Weights of a small transformer language model.
Size: width 256, 2 heads of 128, 9.05M parameters.
Architecture: LayerNorm before each block, learned positions, tied embeddings.
Training: a variant of Muon for these matrices, 145M tokens.
Each number is 500 + 50 x the weight over its row's rms, rounded and kept within 0 to 999. Layers, rows and columns count from 0. Numbers have three digits each. The size before them is the row's rms in percent of the matrix's.

# up: layer 4 MLP up, 512x256, rms 0.138, rows 116-162, columns 192-255
# down: layer 4 MLP down (transposed), 512x256, rms 0.0743, rows 116-161, columns 192-255
up116 074:526535485417480441487388573476499589432403584558450578420512524400448440517542506496518421483478497511562608542563513521569527545542539509455500489463556402473474602411456492530458485523506589
down116 142:509405494484515518390489428447487532485519433459484559534441560574431565465462525559459573477529485560481480487395442475422561529472513483485489488517448529488571518573547479515481488467518410
up117 093:466511468468574525467506456565502497526547434497497546463594463490505459506567529498461529592571419491512428517487486506515407377568449476423442434640467507553453365564587412507546526478353532
down117 107:557477485476489468570575420476478552463453537563617520423578438489435561408508548512547469497497556518518547608419442586474508504505425474460431612499485443555539482555562497479541471493551560
up118 073:601550536465484497478561478471543447483516596509534476483487518489468525501422540493435459531432422565416564483474570487442463437498479521467495509489475513443462514471483523633456578414461495
down118 131:472508480540513492520449542504523534505448491461589544574559472512471482571482518524455440444505462485526562520516487550420490450446478407556525579564509386442489529481451512430489526521470570
up119 141:518501519525494481464591453539437482544597613527478458462385551468499540489554506442569510486473493540493523482488508557539553497498454545466599516536544471478421510509490493601520460523466575
down119 012:414488441460495498476522484510493477552535571466520538580481531492398502530395594524562574466501533521490544469510438484429509606490406580533506555497507543599506491416474434606484456508586470
up120 127:567459407479508534578458514534543449401495524551508416541520412404530468465498547487537500488405504537553469444501547477509497451459487544523491495452499494502487506563484434458519424582524485
down120 012:443547460460466517471471514550521523539456499485595497551475352524521519515467481543464423508518519486522524477474402527540481460459515478457539575508610463445538526554563487534472425478519421
up121 090:523535512367519622441567497514441497471476610415602451435573556458472572517497482462519441495428489592511479353470547454468518601518517514422498501452539438423493565515529565513475447574486424
down121 106:405343559446550582531571513542486416536526480598605366425566539492514489468585490499526407491489486511617494493500440489442491524497463469506540518513455438479522537480563505463474490575563444
up122 091:470488504424496500524467506463418472507575509532505456516537521514452506532591419587583482524531497426414456640410488533574512538481422525527484416514493577339471465438526508498480433578581460
down122 123:483445542508530532497422538550425518572452498484471419605536485519459537391480413475548441601509440424519534476447537507528378472499482441486493449452602447469491441501494485447465491481518518
up123 085:555476418487471526516507531451493503478536492446545474484481453494548482475503520444462586533534552518380508561523438467531568641493535508405518373470533604550479463476536508494640518512467464
down123 122:510493495557418489652559565471524481501551424445609528503462522558538514436588524493533512428452515459509515465591409473469567514488455467422477446498574424498550479579566471501547535538453463
up124 135:485436498513472563515395596473515444501470593513525439545341516615532536536565483446471496585449451513490575517542479462514500490561427461464465414473501510518414490626523567541496565503446505
down124 012:423454487416462465600458446487519551563562463458425523502525529510511486489492506539547472475472605508463499498532505476567564428487521477563525423502410511601459493512533562483494505443527491
up125 081:552514512484416523405533465435541471518495507445543461448494623446442325506551521465468521526502485405524514578518578443487502468501494518563516521477513501495494504544523482471566513463573445
down125 108:510491470492553419455569553554508502448341425380450539488496480571575505561553516464505530547539467461509474398567487505528462499564528521498505445516481482459540384421496480596411530496496483
up126 126:641476499487529563548490545513530416550538480575513505487488524446421424525488464455412398518497511548452490496449445534514470481485464572445499437533500518556456429577462517514481554506445489
down126 017:485514483442544560575540602584516468524494466486512508471436551543494509535523524455555529544423459503518620441388509478562557443557481455438491479520498408434563494505436533504541554514485509
up127 081:416564617482488492459527522527512494534610524499514541491533461390618562517484471559490462503470448427492501584450465388504611449469544452488514502448471468517540501564524532467543469461594522
down127 064:621425511454465481526463554476424511533479520480477528462549536550506551461561509561492507536482488543536552460457381519501455555516574518458421604465501490447505474499558515521563471383492457
up128 088:458483554535462539430390459440425488516549487539618549452498509452467484545549486502493407502515477498533432508436584471610479561408559532539451500455366475511435559440493497536541511525440445
down128 117:476494490428541593475530471483534503531582451469460532443488491537510526437612464525508505439496428462551545581481613521506460549474563571423464479403405515481566491440425494507424535488454520
up129 074:520453485541460471335606473538442462434485458508497484537475529445527495458438467584590500456596543511542538619494504477466526416506529489485484417439468505502523551573549494577541461523596511
down129 068:540468470577491452577589449474522467482525450476508581494430597439536473486523529573503443465396577464477499477449492475541402464465449449520486477491467520536501432485474500472407465549535470
up130 083:505467601480461364515417565539494438488574495500489476504450511528448550459449520353416505465475484560425460528502473413526490508511466566509472526479412477402463471506590501543538515476420561
down130 101:534431459469468535512508537492538524493508419516486562602448601593471476558434509521582487470534441540496500568406451490501467469593479451519556493539609556428459474497458522451442524527528524
up131 079:514413374502455290519403491518498495486439444492499419460487544502585493473523446518450518573538508514599500462572549599568503530499556478603457523481510509489441530417468559554561478503530424
down131 121:474507437516482427503565579673439538444478465529596618553512502582458479539449497477496519496537511474538562421475528495559496514548521459467469546521524524533494583484436498482447539458537546
up132 079:419443468492457545527422517509498424461569553460564513408407598350488482501507442621438491477502526572484475450530490566442505525485571588565551487544554423524569509567541501512466508474475488
down132 113:437550518436438436506497474521493582540495544501406552436563535464465513511475543499478470507444520515562500534571512533494461491502512454513506540445531537445543470467591528536518501476517511
up133 090:497527435475501479482476571459420476569469519548382544493462484456583516433406537555512518497489394338490544489486496526495544518458384578484549453608543500518512455393550516505600533559466466
down133 102:466488540500576566413608471443574510543497486521549454513402508641539475547514493452474528483453543503494506461461549505519543518563420484653500434511526444494440487445424498446434454543442502
up134 092:506510470555522417368434448488589488470545449459526418419545527492545403502545407527472574581514469538526531443540557407440444467395546569481484465492408555573482471456445572448490497492521524
down134 103:468494484485465543503478563440488508555415559566535512476440413529419515485507560542538422520495494483505481518450499489509431532479504486475507439492430516596562438515510501447449507527444429
up135 095:491506503496475451441390526520484405428465471448430529490488492552456552599464495479525444544589416518483422468460451597586367536557548483482494535442434553455554524536498525517440496547537577
down135 088:507570556471479463453491520390542422546562490484522566500461471388495543560618517469540497468525476461455399555566508511517515509461469580475494490500500430571529487621446566459489552478530498
up136 086:418493449554520578480468413564508417408472535508350574510472612502575520521536506450555488539464493491567476559537564517488515464464486438496429430503520478523551492458413488488572473497433434
down136 109:467480469558445507480424555506505450514454474410423524472454520505515521413411491526488524545522440488613485462500492431485535449514497528549528528495448480473536559524509540561523479588452477
up137 090:563540517437490520552470538410570503543394541392474417609448635426498504417386435505486428452503490564499485435570394545564466591505484593480526526470489431566471469548592528536435444503558547
down137 116:446594543502491497590497550501504480599435470482641485525566468490466550454459413489579512483496531503516386510559527596477353590525514608546599505499478408515465512527461475440480537513524520
up138 074:534496423437533535566552445472562462479581546522462383517545526412502506588499659451527464409540503409468466499474490424467486508523489375535541533459492441525490496447547531488448447506469474
down138 128:469545488493543488457528485517481517483485418461526500476527495514582470484527497499503560291516486455477522431463421555508486513613580443482536559483554427470505531575620493424517565547508516
up139 084:496557440495595559545519519584520454490550525531533551547505476488339464567392411579432529526448431525509500473649520507468467439439514496471577442476561537627537487460436552529477413514538559
down139 134:527467482551485490576467497516476477482515419529556554501448413443393540504616409545508499503460516442473529488489479547530595508461404441451542442464528526466510574517421565531559459480535617
up140 085:495588456423417425521452549387545484435507475539496491477477464553522583486469545434459495559487479479553587509472528530489477527421496595407510522546445595496467462438483416410469432452534562
down140 116:426542472451586516513466613509583525569498505536403472479508512492435518537378488491585411495485505478500537516577489558501468482385543514480489490442543421459546445517459425495522547386494510
up141 136:566490498486478399540517436598488441508532563553539471540481525482480534466496473512415541518519598455471526482466471523542514430550501525514496514523588432441433481593580474461447474626541457
down141 015:474547505462552598506485503416516551466611512520466474528660499481480422456504536504534507473506540562587421429462551503515590520414465525554564569588419421420522437530529463514473479512509618
up142 081:564608529502522578502491462577465498543505545508616495538547520542461457515538425528585538580540509538483465462534491466516528474454487458563582490480569483443455552473486517543435464521559603
down142 119:492540457434424452501603492495429511468431540482507453528483518604500422473593536550566462489444473498638440547536565506468444488495515422520463427571469576531483523438457478482466484466501520
up143 144:518458502542478507501514528521486495527545479510552529502574486504496551537420508353502441531390541506531465498520498497513539488420489504527580529520519359501519561530465501494536455574597536
down143 006:543487540533491480508518510547514424496538479561487546467583583445463533551505480571583522551476573418473405535478510438467601519480520460502519467466564449533501452479463442455475489535489466
up144 082:549513299419444431429451524466560423530525562461419479481481520420471498463522467514520412478608534524471497567546524484535493526528508497337491394488540555489522499486458521554574432564503536
down144 122:573531533525495461478479495485571515573481507377458504483529555538571495457559526451490509479542500571512523516582526473490460562519435495495477399433542418597494533496500515574510558580490505
up145 121:496479455535479500474450565509523474470457541489505422517483471455552494588465501428504413449526511500478544464524539487451552477612616523619562453499462507457456516449557516419478571556477502
down145 008:557510471577397450471557434539495520424460528539447441435530457454482459506486515445436489468595390530514462511433522469557501566444542413405534503530503504558509509430496597514504589499555551
up146 080:534501527519563496406585506516541537421472508517573470537482515545476499432524436459490488476507543441432553495426429501543478457522471541491527563461432519442459486483475579460515492557504474
down146 122:447521494534492487522536357592547422499480548495443513479538550494465491511566493499478470581576507509504502555539565525523481442529496494515533539584512544553529436474600544430416482481503527
up147 083:474561471507476437488500500527544480540619453470495481516537487530573469515640420453495490520546632596583517446404496476485360463577457403561495443452465499400444431467463545484521432518536541
down147 108:504423566472495405563567454531573472489497546499483536514543562549485503515494463482407594460544520563540526534489553494527528571435428497544426445489534564399477507469502505447537542500423508
up148 150:610589527408513466428453481532490502471545616513571527509489412537521515404428479471417527459551477468411485536563584420423544476470456477584398403577484622500475478526583503572501426597517566
down148 009:509473512523435485432555448414510431648528461504552435529500610545494506442508513530522516522540431482525559477489506515489514524474485531509562439540521469496522413621505564600546433503487528
up149 082:528553506468501526494544441474436405554493417427464557493477444515480565542448539426611499545498565530451560498456563541463535398456549471473489513515460525526531499449531511469519558535479512
down149 116:614530486415424487525510538448487482474447522397531540447499549504518521552576502479520605570550453531520506344522490465456542540426540513482547463490492502399501557526541523490517577474458614
up150 089:434459649497458527557551568554470481527488471570536438466516490464453460501478410492462490476558482461517495543503486505567570516523472445584571426500541560531512474490506397491471546536482500
down150 110:493506554530462436509475508574424554506570508548506501465566488542566530473496529528525527437508400521455578545442577483517551501464511494547557602442498560479473487539466443495455559463534582
up151 151:587572556468446499389468485566441543495545603475569498600486310471503470416500464494478508533395444510484414442504507410555544514566506446552503441587520503507423509397586510508547393545485521
down151 014:542496486575593491502541472497414412545465513488480550502496522562433485451542423468530553433494510530527429561442429480462540426537497490527484526549433452639535573515461540479491452520517514
up152 080:545476514494565500397504424542465388439458517497540488510511545420472508471513472606443388492505505441434528538604488541544535512508556536509544518500452549490479542458514502504503498517416535
down152 107:425521482516521417398517477492548488448567543511577546522450436539491543386514570512454465536526479420543528484447488510568563531500601429430521557586425505444518576423522574445567427448478514
up153 133:529555505426454532517495514511541481477473586504517456517471393511564522393465521467487492521558467439528570519537493500496529526510525514525511390527481537494477485509411496440496458519438493
down153 014:468485473572526424430488557514463554548505497430556467458521535479414498474533463533547413476486528560482486501593500418497491458626432407450557568503421493455522509533482612514488555575491416
up154 089:526495523564500467622456463512489457462462547487524438504475607515496429521579518523535561498502567497571477503538487588529522469554499504493532509552626490510490483459512502442492406449431412
down154 120:522501509394468491502446521452533403497457497507426598463464533494513526458554537462494494520507479468654519527531477529500454498596519501502483512583573507481558514460557487473536540448486476
up155 138:502545514517501478474509599467468521474539595455511576517512485523508523462493428532500539533493459544488493522513484516567429517557604570512503412521476497505491532472464593497451497538534493
down155 010:556457488472444406508562515529478472479468527477469468456477581485569539586464470510484516497473445522458475509479597482510405545529397442436501542522490568482485507492500480404485419504525450
up156 088:525569529480484484525478390581485525515582416513586523516467428396444478529458527506441448531431441488441508539471579560566504457447468512519470466538526523575405531489476489513454468435531444
down156 123:497578461469503479463446447566445472537519505430612505501426598559507483522599430460569527402492516527499513505547555501571510532453533544516478612478497523490564553547531486499508464562458478
up157 087:487411516470511448419405566455420497499585548567487411482473487402483548503497544558609463471468508542560465600555435448561526481459511502497543475577558534539388550516521407526449462474522351
down157 115:522521500414560545544467542432534496534573540517560452507538484513487539455512490562552506421558531488543554412568465467559507479443570540405538595529607463452485597480467467401449451495479513
up158 091:412512464536521561551608459483441538489447581475515399522465460445497520506576515504503478492507499474450599485451569522507516457520484506462493488494504530575482514533471514487520558516485490
down158 131:500506444585499632532509479528470516411572437460555549565582546525399475472523607453531504538615425499603485623483447517463470554521493443465482589495560546537516571561504502420566561375523520
up159 127:563544553438516467497469571515504501488510510498548487512470559495447499477455429481489538563509414486495606502541515504528577453503577454504528524482490556531458529554489412467477546522537447
down159 029:461483483574567473506544470483544527490530490531504497479550561552503551430570482603430505494548505514442501431464489536575524439467430490497503511480432426466430463486402472459469524522487584
up160 165:581507474472499520472419539465462554482460555599531494546497511485473471531581489471493424492567511465471501550563527604553510414577481492501486527548563367467424518512456472532490430539405362
down160 014:534506521610523480507543466556510476549533517540520577495499513521625527561623493500546542500531500459542574466433476545509438480465528441568413474586497502503544460439448520519478505561560529
up161 076:564507477559584519560523511533390521353571490489435453480450559570533488446514483504509529599455419517449496509481492633511534432544515426570515525508452526549486507505513442449581539443561516
down161 070:602600519555454475400473458441496578528505448436541569546463483501503530512478499514441529547472495546533510511464458422449578431580496548487521492519467416508500499569459466344463490484525463
up162 119:621473416502551563610430507434547526552485598574505504507513520448414422551594411533492479517587522439522472440502450525452549458474423521607491517595518489486433573520423542462542464481465527